{"n_layer": 8, "d_model": 320, "n_head": 5, "n_kv_head": 5, "head_dim": 64, "d_mlp": 1280, "vocab_size": 8192, "activation": "squared_relu", "norm": "rmsnorm", "norm_place": "pre", "norm_eps": 1e-05, "positions": "rope", "rope_base": 10000.0, "rope_fraction": 1.0, "qk_norm": true, "attn_scale": 0.126, "bias": "none", "tie_embeddings": false, "parallel_block": false, "extras": ["capped logits"], "init": "uniform", "init_std_qkv": 0.0198, "init_std_o": 0.00496, "init_std_up": 0.0198, "init_std_down": 0.00248, "optimizer": "muon_variant", "lr": 0.0135, "lr_mult_o": 1.31, "lr_mult_down": 0.7, "beta1": 0.93, "lr_head": 0.00413, "grad_clip": 0.5, "warmup_steps": 0, "schedule": "wsd", "decay_fraction": 0.728, "decay_shape": "linear", "final_lr_fraction": 0.0, "batch_tokens": 65536, "seq_len": 2048, "doc_mask": true, "train_tokens": 903400000, "steps": 13785, "dataset": "wikipedia_en"}
Each number is 128 + 24 x the weight over the matrix's rms, rounded and kept within 0 to 255. Layers, rows and columns count from 0. Numbers have three digits each.

# layer 2 MLP down (transposed), 1280x320, rms 0.0443, rows 142-248, columns 0-63
130140132144147134125128146103132139109097165145164129149139124156117134160140114102112151166116098134128158117118128114138144100125114152140106109172148089140129134119159107152120123099122143
111093131141095129150126085153121126093166150164161134147183104085109175113117110114093158139098132130156130110096122111134117090127132130104124086169139139147145116107136117170150163120133172
157116120152163089100126126137138103128128135119136113144126122139132125082134146090107127105108113091130126131154144161125124151127143112130153118154120114121150125093128141127127132114132111
133107113126107098132108121172143158132130147132126141134139123131130128111131098111152121116112127150108095117116122131108169105130133160139152117133134104113136121121083142109172105186105151
105115118131118151115194130098146149144115149104141113152122109158119100145116114145105129117082135110151164116134162123115177138074120106104130123122124127119141161170114115105127134156137078
118180115142113177097113159162131109102105148134136128102142103121156142125143155160124117138152199101111149148137144097117129137107111134135121152121134133174129133176129119092122116178111115
115125112156187116123138158132084111135100156106140117127166148147110141148126186137163123183072068143143121090105062129060079149147103114075093110160131118123143116131097147140133114084131143
147133138144122158115134137135131140134139138105117142146109138093121125141119133097152120143101148125153147155117105142111121119158168149167096073139130122137135129139113124101140132118104087
124140128141189133139154122125112183111098116171119131107110155131146114125105097087095113120146116119145111166100101202128151114131140170119149064110130178174086143088111164144117127123146180
128142154101091134113117118138133118185137110127076166136129080147133138149104154106173130132166121110118108130115119137095168096142133109129156173085121131112099129136147116150190120109119107
191135105141110185130148129071092144137129132133152125156120078113153152106131103126105124117143104092137145111089136130109136141111076137131088137133173142163154186152125096123147119099123105
142122116166125136079121157096168148156117155169153144113108146152130092168154170154135099130129183133202147133153132143147117102120154122108124147132135113154086142123103153108111166126114107
119079104128144076113113167153122140134152148113136129106090158115115089139122108131129098085115118115095115173110119109126107109144117091152115155127140136110102130111087108101131099118169156
120140119112105104104132093153148104098157147109105156120094103136150078118136154104120137115149137146128125109075085165133151123168122095140142166123153152128119143146128126165120120123142150
155131118139134111143127121094139158157100160132141157110132152128157129138160143152122115124109113133146191162126116153143146123130121158154091121134164119142082125096143092118149114117118140
141146148154139137103103138145135146125115107093097157134145173153124170132129153098163142174137164109100192122114144127125122136107113154109104087125125081150109136128104135101132097087114158
181151147116068141111133153148097125133109092144149117164154113110115160097166126178151134150148113106123114130136156140140165088164140129118142165208127096156127171150125136148092156087130099
144098125126149121149136155101083108158116144121082115166106151107134117190162145121139128115115115133115095160175140142096113128110126153121107102104084130139144126134152093100143134141115147
132116115191143190132094082060140151146136127129126100134166098141154091110145169134122111104152162130137110104109118118112146142106140118132118102142130127135124101127143125127102139158151130
122133166101151174123110076084142120162137162126135089136114120113085136148157132145107135120150150112138083117102124098119139145120135079121145111095074151112109137121127090151114143145146059
147160118117133090156101204169140151117154146143125134138140165137109133085086109153160148126166130064113117128151143158171147162122142130162174120143130128121136088156085133131106119106107100
109130109147159117136178116099073148142124080130153160154109166147105142154123151093089157159121134122128142134135106084144131151139102144162116094082111132142092121171138123108126090107140150
141169114127121138106141137135092152072149089108157134189162107134119121162118099191087127103105155124111097103184121147109151078144155094148164096150146167114140176146102149069130107074119165
096156115136122129122134128142113131156116105127109093151161130082134108178119180126161119131164099100090152081156130053110110123099125155080144146159132115128091140155160156113146102185149111
146124091115095115089120135116132118111140129160130134078142109148118123172102150079112110154126109095087141145141155131125168139138147126123128129154128148110126118129119139142113134145111118
119120106086139137119148111114122152116157145135143166120170138123140105116134098105131110130123104162134111128118134110129127173118095121094083143155137132159140140098086126109159154142071175
112119082137141111150185146152150092074112126099080107142149155141137132151107096083112121120104137158145154170121134087131109085129115094108142133113121144072121122134165101180070067088164155
123135159152151153112105143114085167107175129111129127160137092127131140133159114131127143138124136104137139105117134173143155130191119124107132131097120133156169132137153167112144136095120123
112131134114088163131141137141134161122083126126146123138118168161137123095108104123153144125107118123161126109157136108096141123154111140158118119095147128143152127138164144135087115142116111
122139161167141102108139093093129127114153107151157123145086108105148149139122176132143138121114079126132090163122158099152122118164141117140132096130062141164129110164139120126129123154145143
117126148097138111149101150137157159112149126139135096131121139148116118142142104100113154093104122093119096109160134130115128133130108126099157123144127115130152128131113152130145142114172101
112148138118166134128114151155142122159141084153099125143111087130111155121124097125140127164124181107152109112109096120143127165099153094157107121147138158106125137102126138109133173133115079
124143143156134119103093143152092148153146124127143130114118137115104132207099119116135122147143136110146157144144096090176150150108125123135144160109197115137156112092130144153165117120126125
098133132094112130168146106095157136124131126113172159122124097110147176106114161120082143130094112170148142131111116143136109137148124121074128107131151076136133113092182166108120128143139157
105131136126113137136114123096133120089090123133131144140114120195134175127124128120174125171161117129147131106126143137129133115121105110115114125137121149098105142129118083145100175132112131
138104143172130119151124107127143126126140173096104132133114135128121110108108153122106121123153145155117109135123136163125142174116108149151112141127143131113144112141116096103091163135107157
098112157093115104096145122106082109096130096143140133135120113108142121120151130210134138125152108115173157081154125165159123128098112126107144131087110114115121136097134146121127115164164128
094108141105133110128129160189100150110117134129103133120150140103124084135155181135108106159105168108128116214093116142110135110163115124158130089112171111119091106105134156116151133123141124
124136104157137088138151150119154143101119105137172092129123121086089161109138104113162123137141101109127140124104161127135114115133098160136178092105175107113124096091140139106174161183087187
125129172118119121108154102092134127130162124099128160152119163097151134159105154146068120111106158124089118079161147140136132071101127127120121140099156155137099102153126120145127119154097143
139142103143094139156148123168103161182174155154093162159142150136121131124150108124116137175116120131173145152117126112129141104169126130084130089119116115175160126087112106126142110135150120
111147124150115117140102114122099096182160131132095111109099167145088132156138133191120130163149123105139132144173097193130110146139129141163177088139096079111188156169131174149142084133142082
124127153143150172097141095113109112123151118132123127094169120077137146135138078130136116115133143144114156099121107154178154127190119133109118116139096121084087123127103121155106135135116125
138126141124145112129131131112157125134140115145140116141104132076105085107124166121144114121117139179096124123147123151133145112116141138128149097152141142157107155115134122160181116105140164
135148119131168079155146154167116137147098132124182125144163110132135111125156167107107145120108125126070119175106100100179077128137142153101086146120181119111143144104107097084151135116139151
125092161072165146160136112131118110119127161077087144124180153141160133139148112126141094137149124156072132112121161103114134099127119122155151106156100097084125111110116134160170094161131105
120117116130154137119115190140131073089132113097126167139169130074171122107145130127112156166116148112128118151137143168148172130099116162120097109150067124157139153148168117103136075132120164
131167128146127160114103139155124107116121134111117168123158098127110121054104148118107105127156139116117175129166139119116140111135128142142136155151157148118123126129137114125124119109142119
115129145146144123124096095099114103121123142136135142132109159142123141122154108141136099196132122141148164134142129169124123128097080132172147115092156120169131122108168138139173156139127134
150154131117095166123133116122093116136164106142112129118141108154115147156111140088116082102131103095134128120102120130097113137111164182115115113174122143112128158124145155099141079116135138
155133132149143120111136124141130122120128104141186143158130130105152123141144127102106124083140148172108106137163131139132161137144127129154134122138143123122128124131105119107160112106151153
108133081135111119149196136152178158171138176094144112123078148100145163132153175091144118139101098167119148117145113142140110119170150179147139169085108092145137162141079100113130106072118091
105140140138161153129115132137135096127142075103141127133144138122105095140129144121146092124105154124155123159117083127097103144123106204143121129150113126173132127132145119154146081104161087
151129150166137133132118129123133139114162121109140144111118116127089147134131134104125105118132100121158150115097107149138125090105101120163119090134081121131167146141130143097136151112067157
091136147119114109120140160106136125109141087155192134109093098123131129100118104120125109130102123146124147136087135136097107143122158103143159089120109135091103142124142092146155124141102117
139161096143117148088130137155125129135154122143152127085101080123152150159131113086131164177147146169139121094138145122117126138148147114143134122128152091156192136107144124112098114135107160
114125127134099110139098104071119135084138122128115131159164121143114109081142118148104134101081155106133125074168110144133135112133141131144125174153127122108135077130176166110127121153111135
116138098139106106111130135116133145116174120125110124113094129135108095122134120100101118143119108079116099147127128125133086159124141145155128111099116124140087128138084137127134108102139101
133124120162126125097148125105118121137124153137124111109104126151139160115077136137137104120124129138120070150139144148155148113140121144142154150071123127155119102145157111111137134115146129
123078101118118103114157169119048154133140152215115123157136094129103185099135115140125125164096102086133158127145139133095102186096111110154123145177173113152104134100086140131122135126102115
130117127131022087116161143161107094122128161135113139106103145102131157132143086159145155127108166184112160109110131160107109114108141135086153111125162159133157174059102105173123136146101148
189157190130152081092139121125136134131108142141165116141127143121144119100132128165116146104139118136137116159120126142134141112131154104133125116119132083118101112149139148133110121111118115
175154144122081122120141176121039105106149131121139151130131155093119122084135103158132129128154158117150134130129137134144127120168094157110144131118157153172144127128107146112075136127143130
121122123164123092093099155154107170104166112091133152144092126120156102150119126146130133116137093124133149145159166146173184147120110133131140131149178090106118130088148124142109125112133157
175094100158136147115106170139142138187137113150125153088117132109183168116156153148161126084088117131101082143124140136134170115115112129142104128151110079113126134119141081122087156085141120
122109119113132119121084127074142156157150147143148108115135159124139122127128128129104154169137113145131144164109145109145134109087152117114138150164173149130130137114160121109167147130090127
124208145121134145142107116158099129115112152098171094136092087132107122122146180100150081069149136111101094119131183144137081193120126091122115098155140143098118174168113100139089103149154134
105108154152130105103092181098147102167140117119110137145129128147114084167120141142161108062098135108092117144106162123120143141085092143130153136119114115149129082088152120093139073115125102
137129154122099091177103148076079163129130125142084112137149190182125152075191095156145142175127170126117164126111111142161123128119139122156128133098142096154098117121187090114147114173171078
114111086138164122114126129170096191134146112136139130094172106121085111107110114103140115105131086096138118117157157143153131143160133126128139129107129128156107131156103131128175097117153193
112127148103157133125124095100097097068140103110163139120156100143139137137142113165146123162108140103150136131131127129076118121123169167160104117120121143139160160147131113102126101112143101
088121165115141111151078123169102156126166133135170148122112144146110133106163152128116139145142132134112149128059130107141111110119161135095130177176122122110110117117099120085136149120127129
110127173107126164120159079135116115117130117140136148155161117105107132109121107160127146110124168125149164158122136132096101133172068118142124134112110135121101152061124100142049135128137088
107101118133124140140166152118111110103131148075167126107116107166135157156110128091133129109137166086115101120114090104121158120082146151168117122131145133094133114151121121153114170133152168
121134123144121091153119124155130134100135134113119140121128141105119150105085121172176153099131114131135128161125111110089100177117165142123118122146148105137137095138095108111138088120126106
121126143138128092161118102130095171098124130177118120092108141099146175145126170106140149156169093139119133125136139139129110145108094127123133110128149106117129113098151148169135119154140118
129127132155128138121114145101134139101148116146139115160120136108141117168164125101144123137125126101113126127129142126137140141145147128134084071124136140151160164110144139129138165139131129
097127184150136155144135161175135106129096110132153156165130139179099160123096121128110135062151149088137095082139120101152131169156086143097159129162096151120115126156133142121129129077130173
121094100129149146125086146116126123084122113137156138133117129153155134123125098121109099128138114131144100138151136177139125140087153138156130125110126110140145140121110130080136142106131125
176148117076096118146083176142137084069087152136153174160179117163082093106135117086123095116115142116114102167158138143090145144131130123168108165125135105155141121076146105177156152155164085
158151116148118100123140145147179087102146174133121072147106146143130127105129138141090107124161181100120109146156120135097104159104080123142085134116149127144104131103144124158110172099066112
148139152134146100133114203136177103099125145129150152151139126188122143127064134133156137161153156126119144144130182139153200155122101153133133104139143123104116139108123142146136140126112110
126151115140077140136126131122126123115141147141123118107110155123140132138112133097102118127122097112079108138140127134105121122158151115143135133123153147110111131142123135146144116083138137
096127125146106131122178139117181087130185143109097118122096118163086127168115139094146159122116140108106125127117101156132168175117106100094121148131143183127140085163162090118130170132155108
105169117140161098129155141160157110150120091162150150132146117106096130114115186131131141117126131149142118074153122112129136144121129197109089062134097156154090187112119136084147183128114082
104137170129142168146068095123112115136142144147132126133159119143093199124129110141118101080098116094149092131101099105141137141118120147147159110157121136181116128110159122171124074165122108
132130146132100111117147124114144114136179159155131160172140117109149105135159130173140126152129120163145136121148130093113128097176144159168125117114176090139115147142175123147131114133145101
126126072120135103117120152121132159147142185120147126135109175149164104086128075101120122130158140109111115159127174148122152101109110059111132117090117098113108133112086102099163122115156143
163154144143106152143111099128164156142164151077076143144154116183111128147137124120100140110114105151104112107110132134144133144104105156069101152100099141126127158130112104123112159113119130
132154156119166105132128118116145103130130110137114123136138115141151130092139124192130136117136145128124134133107133123141129135115126131115115102124127132135111116139117133141108133135103106
113147119151183124165128160121152126092156181122113161116112159103141119103153115173119064091165148130150173118133136128089125099169121137093111116082139122132160139112126132126163151155120130
154137079155118095164084118114155136148126114134149140124098133111146145122118129095103101097139116099106135140105115197186211114116107152148129138117130163125099116131141069159105142107114122
141101150137127140142114084084139106131122105156080142125158150136065139149153141153126131119116161111102148123112100129117112134126178129135122124145084138100123133097166144160181112117150118
120146120116124162145134136094102094164081139115141133120115131128091143123189113155119133091116163147152130117146158144127109105135159143148154122134114083105128126147126144157123143166111126
131097137123164092142116112139163154164133132115080051130138183130162155121125145151124137098178155128161140147123145123110111143097128116131064140076155103156153127103107117090169088123156094
141119113134094109132108145148169133145141115132120087141128086127111074109116122120139134138151126109133126142141095129135129112117121129113118094165116154142112123145082116177115158127086110
145123113126161146115128099150132151127122124125106113113087118145083142119140137143115175128144131126133140101143137124118097098106155148150130144123118184158157116092127103103086116114106131
113123114152115111154137028099104125159155106114139143107115176128069155120106150086140133187104130093119123084121126105131129074129141095162094052131127122100127137112138120128143115142149172
129123073131111123190086105142149164123104090107163075134082134135138113108132169133136116165110156153114114127118183172145135103148147157141104147106127085159070127152133118118141109141131125
158129112148118129141120154121103153127094138141115133123210126095138135111130131120130099099178144097122137141170142148146125137080121098089149115157143144129103120103139106142165167089135158
143124143115107098106111127132090093199103144120192135154119136135121165136120118171096170142130083099195148144151177115185169135133081181098098124107104114125120109153128106133115130129133114
135125135125128122125141148143169112111128142122124147148128122153115094125128122129138084116105131135129136146085170127121109119145112127172129129131147108162142124139116142114124157134171125
131132145113112144150112161167117111168113139119099149129151119125170114116131101067140097101133094116102137110107115110148133136136145090095117077096132150156114137119138143099087106098140147
146106120125118160148061148108098127137137120131128119108107137106092139101115129128113153160091155146149102135135092109104122141129083162152107162163103132149137093152068098128143123112187110
115156156140109115127110108133143149134136150135117127129135113158106134109142118091106127124155132116141144088153140110129112138120125111133178130169175175085119191121124147189134143143109116
116152133128146108129098131098091091129207121087130128115090176086124132115146119149131111154134103125142125108101119108127130090128109161089110151099098157136102158128068136129199169174111166
139118119116143147113128122142096140118123131153129134129143146126141143126163144109117123134103149106113134116176087115142133128143131141127122170139159119144116126126093125132132111162129148
# layer 2 MLP up, 1280x320, rms 0.262, rows 143-249, columns 0-63
147145175129122118100134141111155129134101118126111103134119113135148119130122105116101110127116124101130147124105106135113142155101115112132107097146125121138152111121113165107116152154126139
109116112142114149121108150120117136106140136112105156145138133132158111153113132129131100152136120139123129118126119120128137153101129143120149118134105102104117144087149141175139124132136144
119123134089110090151147106114097106135150102148115100128188160094126111094119118155118112169116137154117095140136144115094106138169136092120132129142082115125094101153135123131122095161125149
109134103152120158136165122142138115133118091164104125069176168135130117178131098155089118149133113110119089100155145161110136093142105100104075119141113142167143097142126158122130078153104178
118163122111164148116125110132133158123088142102127154133144134103110117121144098173146103121135098156117142105110158119146126096125130142118086156129139115125148139153132091087147147151105112
101142089103170099141122117144144099131073145122155136140169179112123127119114152126141084159116125169162123148152088132131134147149124122120093097144140071141123125137121134122152099124110119
147126101133170181143124144122094142126121112145073135116162118138086104103156106060215120125104139139124159111133107136118091149143156143107093141077150116113127156110120161139100085099143149
200125136103131128140104147050133106113144144108114119124172109131105179108075118139132130102106137113100087144104128133109129176096103084097146134152118145115110145091142118103122136142102145
115099120142127114111160131116199155118113142114159113111118126152122144122137159124127137152136133072117134119134106165174137108157185130138133098153129088146119133138120125117090146135183113
154145114130142123158138131142124144127127114134121077116135198107161092137156158138144070136145153111125150127160109090150096121152131129109104152165145159098121154122117124133096101148100143
127095145129104119111120074114096150177112108152128136123154093178147097125126097149102103160182135163164105102137114114117143146077114096165149093128135149154166083156084143136144119143147119
129110137147173096130095110144117109132146140127157125146134130098108125107165145138139138095071129144163103124156081150082127130141127116118133150055147092161141169119127137119127101082096121
136131115080150088147163141147131143156134118141113095118166113103164105135132046103107146122179145127136164118130154134084162146120107103161140128119078113132130092154109136114151135126162147
137118102121128131165119119148112163170100137135141120168131149128113156094132122137109132142130129127151138125123094117052146091121113127124119069168119146126117124148116139131155144162141145
145112086134101150128085134114129154146139119089130131169136157122090155096099130120179120131135134141129132121112123100146169149120126146136150133092136112137138147141076097139141115121124125
134152116163141154140126157138178147130141120154088090137153132161128111107116162137154158128090090124104145105128120145138144125086140105184110112137124154158136091162096142133145080149107151
167103103127161141130150112161124121120126135107153149133117125135201130093148113150101144154156118172150137141089081140159136140118131108169145119117105120148093112104126114166151146114134094
100141154082122140118100065127100156147137113141148122156165139122088137132078133093119087111090093110116122108137143145133135171167160137077126158094121129131183149073127117089149124087056146
112145105179180116115095123159166127141091124150095158127184158109153148070156114147140091159126137148105107136140087127177085161132139065118132216159127169144173148172165124111105142131140122
057103147109113118106128141139149111093140137130133119131147119149095153139126132190162150149094141148154130099097127132113152152140124122123163107120105140132085163111138080196123063142163151
143114114096164124097122157125118148123123127108132154149107147122112095133157135105108114108131135133151127097114115150132165089148121163153116152129122106110140134138120114127121132118136135
145154191098119135166131154165108103119151177129144110128107134122114112156115146143181147147155120108128127135150125146133132080127140160144132112111108132124167109112101135122130100159192126
081144139088150113128149090105149135166108136143151074094131157100147093086154066144130124058147132101126116124129094079070141116157147143117104170117109140138105160145156161115135103114115112
111137128105132111169127094112137121126113156120111105137138167108117082133143113135126121135150136110119122119129153122143139161132130142101138136130131095123123159121121111146161107128104134
108110089108131170173116136150139111150152110133111108140134126130113117140097078113137138164118157131191134176166131166140107138142139132100130134105151138147138128102132161144141134139102163
061129104090207133134151099124120128122165099118141109102146147118198143148192178121115092144152084098102116162110139125154151105104138097160130143097136131093093146137123124142125117116147110
166141125162118187137115138089138139115193117127112121134130150107106125085135094142146112149156153121108082111103127160148143130140133094160129115094114136161157120116148133135155147125125159
096106136166105095137128103119109149150113086079121105178128093133143150123103137133137154118136081165111146101124159134102101109144115093106089134147134139129131096125160129155108148125111152
141142205127118087110153090156145128147155122107106106158092129122146122134114116099161154115093145167135079148117131137132116120107124127176131145096112128143107145187074136164158119140129143
078111101127128108142125117146130114145137129125166119072120134122154125127119115146116131136124137101121125104117135116075149163097112143154132154094138107131139101142131103131100117111106147
091128104166136116123103142180139160105107138140113072113169158139140095140109148117152124092102114156100128115109136165146098121094118121163100129081148085126129136143112090142096135113122142
149170166085122142109088099106140205119131121142131096139119140186150116113103123121116129147129152156117089163128084101153132193119109135101166126172129114118134115172121116100143133148138088
136157120175104102189138147129082109131132158126161140089134121142122150093136159208156132121119121124119072166124098085122127160122165144100144143072128126111145102154104133124150108118137137
165108133127124122112128113132151143105114159147132085119118166143127086121145155100126114145106161134113149107138120123157147088145113139091122138125081159153123178149147120114149131118118089
153119139154121139146196129188103125145148076109152076140118137120133130107115126064122151099151121116139145127114109135164110139090128170159156123130122162146136107144122135157146161131132133
150127155035110120107130136155167125141117144129143116103124111135087161154145147151144101116116135138108134130120156083116121169111120134120115081161117113166116127125137106126150138124099136
138111123115120139108161135143131108123109106115149059123130128141110145071110129160106114113130143143111145123126127124098119106128131094099154131153107174106114168134145116145118137104123074
148096116101125123111124156167140164138117128132126102093151119160190101065131127114134117132099113127140109115151122130119131126151166086151120097094080120133147117117153189123129123082174166
123156178143127135161168128133130130132111114081128107125123096155123095079142150110127101117154088144135140126100120132076140130158121156137144101131119152082136124127139167111147120133094148
103141153140136100124128141109157147142120096182143106173118080119159183098111114085098137131071135124107069120076125089120144125139161123129131160115070130135167127120109142114135167074089163
139108120138121149118127106115147142145091102141082074132097108118120156146170122152124103079108089146143156159099150117150118149144122104123106103125129147144154105131087141115121095120171150
100137175160135133079142082131143121091126148113138082116150173143162184122171115142151149123123112137107142070092115110130174122099122149145117162108158141128134129152100115139130122140157096
131125150127123116120113095129114121148123113153124100141111156149157111147117127138120131140157137116127158124145136100139165118141141094169133100119122123131130121131121121170133140139121129
125141128155146117135127159124140137150125153122134101122134141120136138125160142146150061121138138139115118160105128110158147123162143136165133160099154123160131107102114112151108115160103133
129150127132174108135126140138161153145129127113118097117132188130148156115112142112143095155146182127113139126121154126152140175143112121129139154096124071165148135116097105123137102132104121
138138159115108127156114123108155136197138107122072168102107097121083133148108150149169120137097193089106110128162153113122131142140145138117085165103101170126122145129145144170091159172166170
107140147094130120106143070134117147168118107141132123145125106116098138135130087154100109121123132108101128151129095126117105122125103099152117113111165129133134126143112124133118139131090130
137153140156101107144148150163124138128165088113148165088125167156160135106100145122115112150167146100139144117093128125116139144101196120160135147159105136112151123076119113112089105161157192
145121141152098107129110130117116121107105089095141134143124105128158116126138110105113178139144082113111138133125104149160114154094106127116137129143145110124118120138181158155150129158152156
135061106111131122108121099143101131131144112138119120148134133188124112137142146105130133138146117144123086122124136128126141136102128155146115116141093128143092177137144162136107119118115111
138139080130134124137109182145142155155150164098132112098107115180108136181165104150159133106149100090097164144081151167158178075133120156115168114128083120136094143079119146098129114115124114
147161138138115203122150122061144166173134156088125152152106100107127098147123129133150145094174126126129108118104138115123152152149131121126177136096152173148161139132147137126148111166113147
112158139127172117113120146138125108131122110115126111112116090152138136164156200105122152130152106124129092053097165050123122154158123130126125137124138109141134142104156157094129132163109113
142171144158133136147130102123094130086118111115116136132159157115133125086147141168105141117144125132149102166110088147164134119133087121103101114132121093117122108117126126129120135174162098
135113124118125084114206153105117118125126133123151086104134149196148094128101122107126154129135126114099118155112088115132135139117135091140139122159109098147132151158124156179112132151108126
125159129132191136184117093138138116152109112173110128155154083124119154103129122123097085124145154092116102099119134097128129163136162123156156113122135124134117100148159170118104138113128130
116118122119153098147136127116146087139146138112156115116157146101114128126114121105154159114138117117147125122103118120119103115123133105147121165124108131086125123092169152134097109118200063
161087128144131104129140082156140149126132122159110129128136136156104110123105153125130133147115112116132139151137123121125159161106124130102127111117092158107124127110169159104111130117150100
151175114146090143155115110125131149103127113109147155121168160105167150082143125130132086122090150162077115155101073139126090101154111095094142105124117111120131097156129162115143170178123137
079167117154130156096143143094140131082121124108156089179206156098117110118075093085085103156162116167135132125116131139149129120107149127133142177156142098119131145150085132118147111167140144
129140137107114104135153138127116127131115085108058129119123114138166113125126093160121145124131120152114133134132110123127093132117145124138107122130143112143125161136110140133107127113104123
140124130120098115085161145147129070109119115137072075129120099119143124102147110133110115136121121098132144163140090130113133118124118162150133148125135106152113156123117137143056132119118119
129145121126139107130121148116126139101122166146170164129148144145148118117122142136116095148107132126142149108136102103155173135126116142126162107104123103154086122135137146123121104135105172
107150103159155101151128120176115147127112121101148142116117190087108142108168127183109136152109141114148111086086139181141155127116152091149130093123147087114159057117163134099107104117118142
087087144120114119142090129113114118119118139127158148074093095124142168133129131112127159123149133179142095112123133129129128116105092111124171135129146125135116136110132126142088118185125107
131073152097115162089128106123144099146160112155136154109128120143145072072119164144078096151146075132146085087102079094138122116108134129133158087137099089167129123121121141161109142095071136
106168123168114117173125136119101154116108084174145128121175136126097125110152109152106143162090148159118123135157106137106122138130171133130092094128132093102126107175155114145132180136139156
115132103112139143186105119099162081091113122140117157179123116177080187073146160104115155164099072098098086099084145120166163108111210178137088172115111128164148137103138152139112089138082084
132125130126129132125128112130135130150132104167093129116179138156130094131141073150147116138108113124117104117100116147126090164121106146129106112113071081127119141140158157123124128152162105
108121119118166164132085139128128100149086132094094143143114104112149109128131145108103109095149138133107116145137125139132108181149132197131100114104144110087155145134160096151164133106137124
098117119111081109141104076129154128087153149148123122144143122132136153129136165124123160110092169165123111105113142121101158176122125116092132129101099127115112147146135130091114125145080147
116142081078096137122131121124143155127152121159110138102113147119162133063160103149133097129156122139124120159111168146126142138132136149121171118120093130092137151137111131133125156103086158
127102127132092117129103109128106097161130144135120119139119143128155129128120155113141158115157102148131181120110163108110128171132137142145139148148154142149164134107130115128162113133128132
095133134101170134141093105157161194138097130114121156129104136096113152112098123145141144149126111105152153172158131114055113146140111136117121119142110115145138137126094166146125132105122143
118160154163132120177128168157110144136106116145103103131142145119074110122119130149150123115146117084135122110106131107138128113144122104135100153100146119116115123116149142168131119150123133
156080116149210255175142130160082173096133099149067182222116070196088071112107123128092171123136215091112096100125096148099110142173057089116090104116132134164106157068108051093118148087106134
099165100110122121141093144127125147160080105089102114134088125150132130075165085112141126167108149148117071128199129102089141127110130124126106129149100087126107141124127093128092179117109163
125156104131151129142123140133182096120133117156087147126139112094096131121155119140066114154161112147138116125118134140091117127146130118123102114107166098133137170133143139163113133110107139
147147119155158136089108134162133131111116150145073131160094118153121132088117076135104161085130147104093149114157113148140123126135116171108148137032096105123121156114105124095125111093107104
129104159147117112080109118185154146120108077160114126101182087157141105129153125084139120133117127100121151118174131119116139121107132152116093177147158100140129135139130148125117112126143076
132112110185150130132123141124145139122146123139117093161124073145138109105101127123101120127164145187121109139077133114142136142107172127093123116126153126136123106116118186116170141084159132
120096116140130096101105117133119090147134122109090083104123141111124127130141107113167157121068079100134102157128131106090101175134112085129121162103118156131129148107147212132126119112123100
116136120153157146127141139174140138088152107121138138142108152150153097156123170143104122147144138163125111137118098155143134136121084138153144126089140105086168050115116083093104120126090162
155150126072156092137161106095119168119135118134125106153081087116106115111075118099106131136130137101114131128154110098094135107054143085170118140147135104127123159129102168075161080065147156
107141125138128141117167129171115127148152103123124096103123093154153135162107164165172147126154128131113084100139124105130111146144126146142154153118117111119113137159128110116147130106095109
122129098172159136126160148115163163144145123142143108157141052125155104138112083137098138118151100145105128131131100123094180120074093143121152178162078187097126135121135098110107112136154142
125071130133101120075121102137097154146138115106150154158121140119143110130105141106131160109125094079127106122145102102166123151154145158130187110117105117090180105121154152067120102141126121
143120122143145099087134098141133144123127116165100115128125139126127162140133118167127132135118138133111147094138138116154128139108117109154140094104101095113140124146131109102123160122127112
112138136147135135139133132115124146118129153135132130125126130165128129151128112134150119148151115110134130132114113148109142128100137114130120158110148097127131155127115104136121142125158113
082088106105130137126105107103109133139067122087150109096125152175129136177148049134142176054128084105115146131115125102136115124137118130109122148134082104123121134103150083153138122137140100
128139126137106138132137135151133114163142162096169116146146131168119117113131167110134116122122133121100129128116100084119157133141125100161117112132141130179125112098137134104153154130139127
113134107118139123146114147134135128134162173165150122156130116136182128132138096130117108161142147139147136131140128127127131134110134116103143159135158125138100129127124123107108115130117139
085150175140095070126121149125160170091158113177154115143125103137144136121108119213125094174138100115143092109094140098113104160120123108155130140115100149154150128120090113142140087117175121
136161156133155131093151121119082124129136081105142085140113163117105157105151147141151126177088152108140135107113161120144115078188152107111085197094147116109123084158121142132101097125167145
134130090116146145138121106158165099096109149151129154102150148143117134094108160127125141114072156116133124135113100128090115159139144148164128105132147119111127112119111098069123110151129105
109112102109165155141100151154166126131106138138123084103082091090110133116126102116155097129097158127158127094095109140137119129137117161130107146128148128149159114150129123087127124138105141
097164139145132107091101115125122111175102111178176109167065130148111116105128108125138146136165120137076094091122120128164158095095123178113091122124173128170144122082082134166120105105117134
149114094087169150183108115098142161156097115125112129166071171121137113125082125176145069127085139145153151123146146141116134149149127128164088087105138117151166168105107120129109160125127160
106164114120132130176134157132147120130149134136126088110157119130160145151089111150180140165160121156188084125096156175111112106130121105179138163132155084087107145114140116113141143129129091
167139089147190137105107157150171131150094100118101116159104089124100153105119098114149170128060158107168118129155125130157124107110139092146113160078134090088129168127108148113160160143101163
107142127133146133110123115130134134149137127125132145132129137126112123123138112103116119129132139131121115144144107107126115107125125115140109136131144114128137149083150142117122133129109117
130133150074126138134108164167117149133107159140044118138117109159122150142123106141122088159145110100158123130117155123090135095132113111142127146060111109116146158128104096153143126126146111
135127110128167116108136111087130160174136118143108089111132153152127149115101173074123075133114156111165125102187089107104134111154122109153112155165116109144094128132151105123106117125125120
138145102122134130169141139115137109182149131130166140134127127091138149112151119188154119116101157101112127104107129137091122205132153127140123143113144099130143131118151146138115134132108161
095124097174147112098140109133124154119155112121100104112094133131134115128146072147123119108168167173171111125155170139155110093137133065145111126138179176141196169146148077124119095129143128
124106160125115094130120148127130128129126137121125089118116137101117109128125132112143120170161127143099090146137139091092126165139112108118155121127119147121155104146143163163102115115136092
150108119141113117130130137132138143137108120084134156123139112167139111153155164071109126091137123113125147137162141095101109171157094126150103128119082086098122135100170160127130106119131122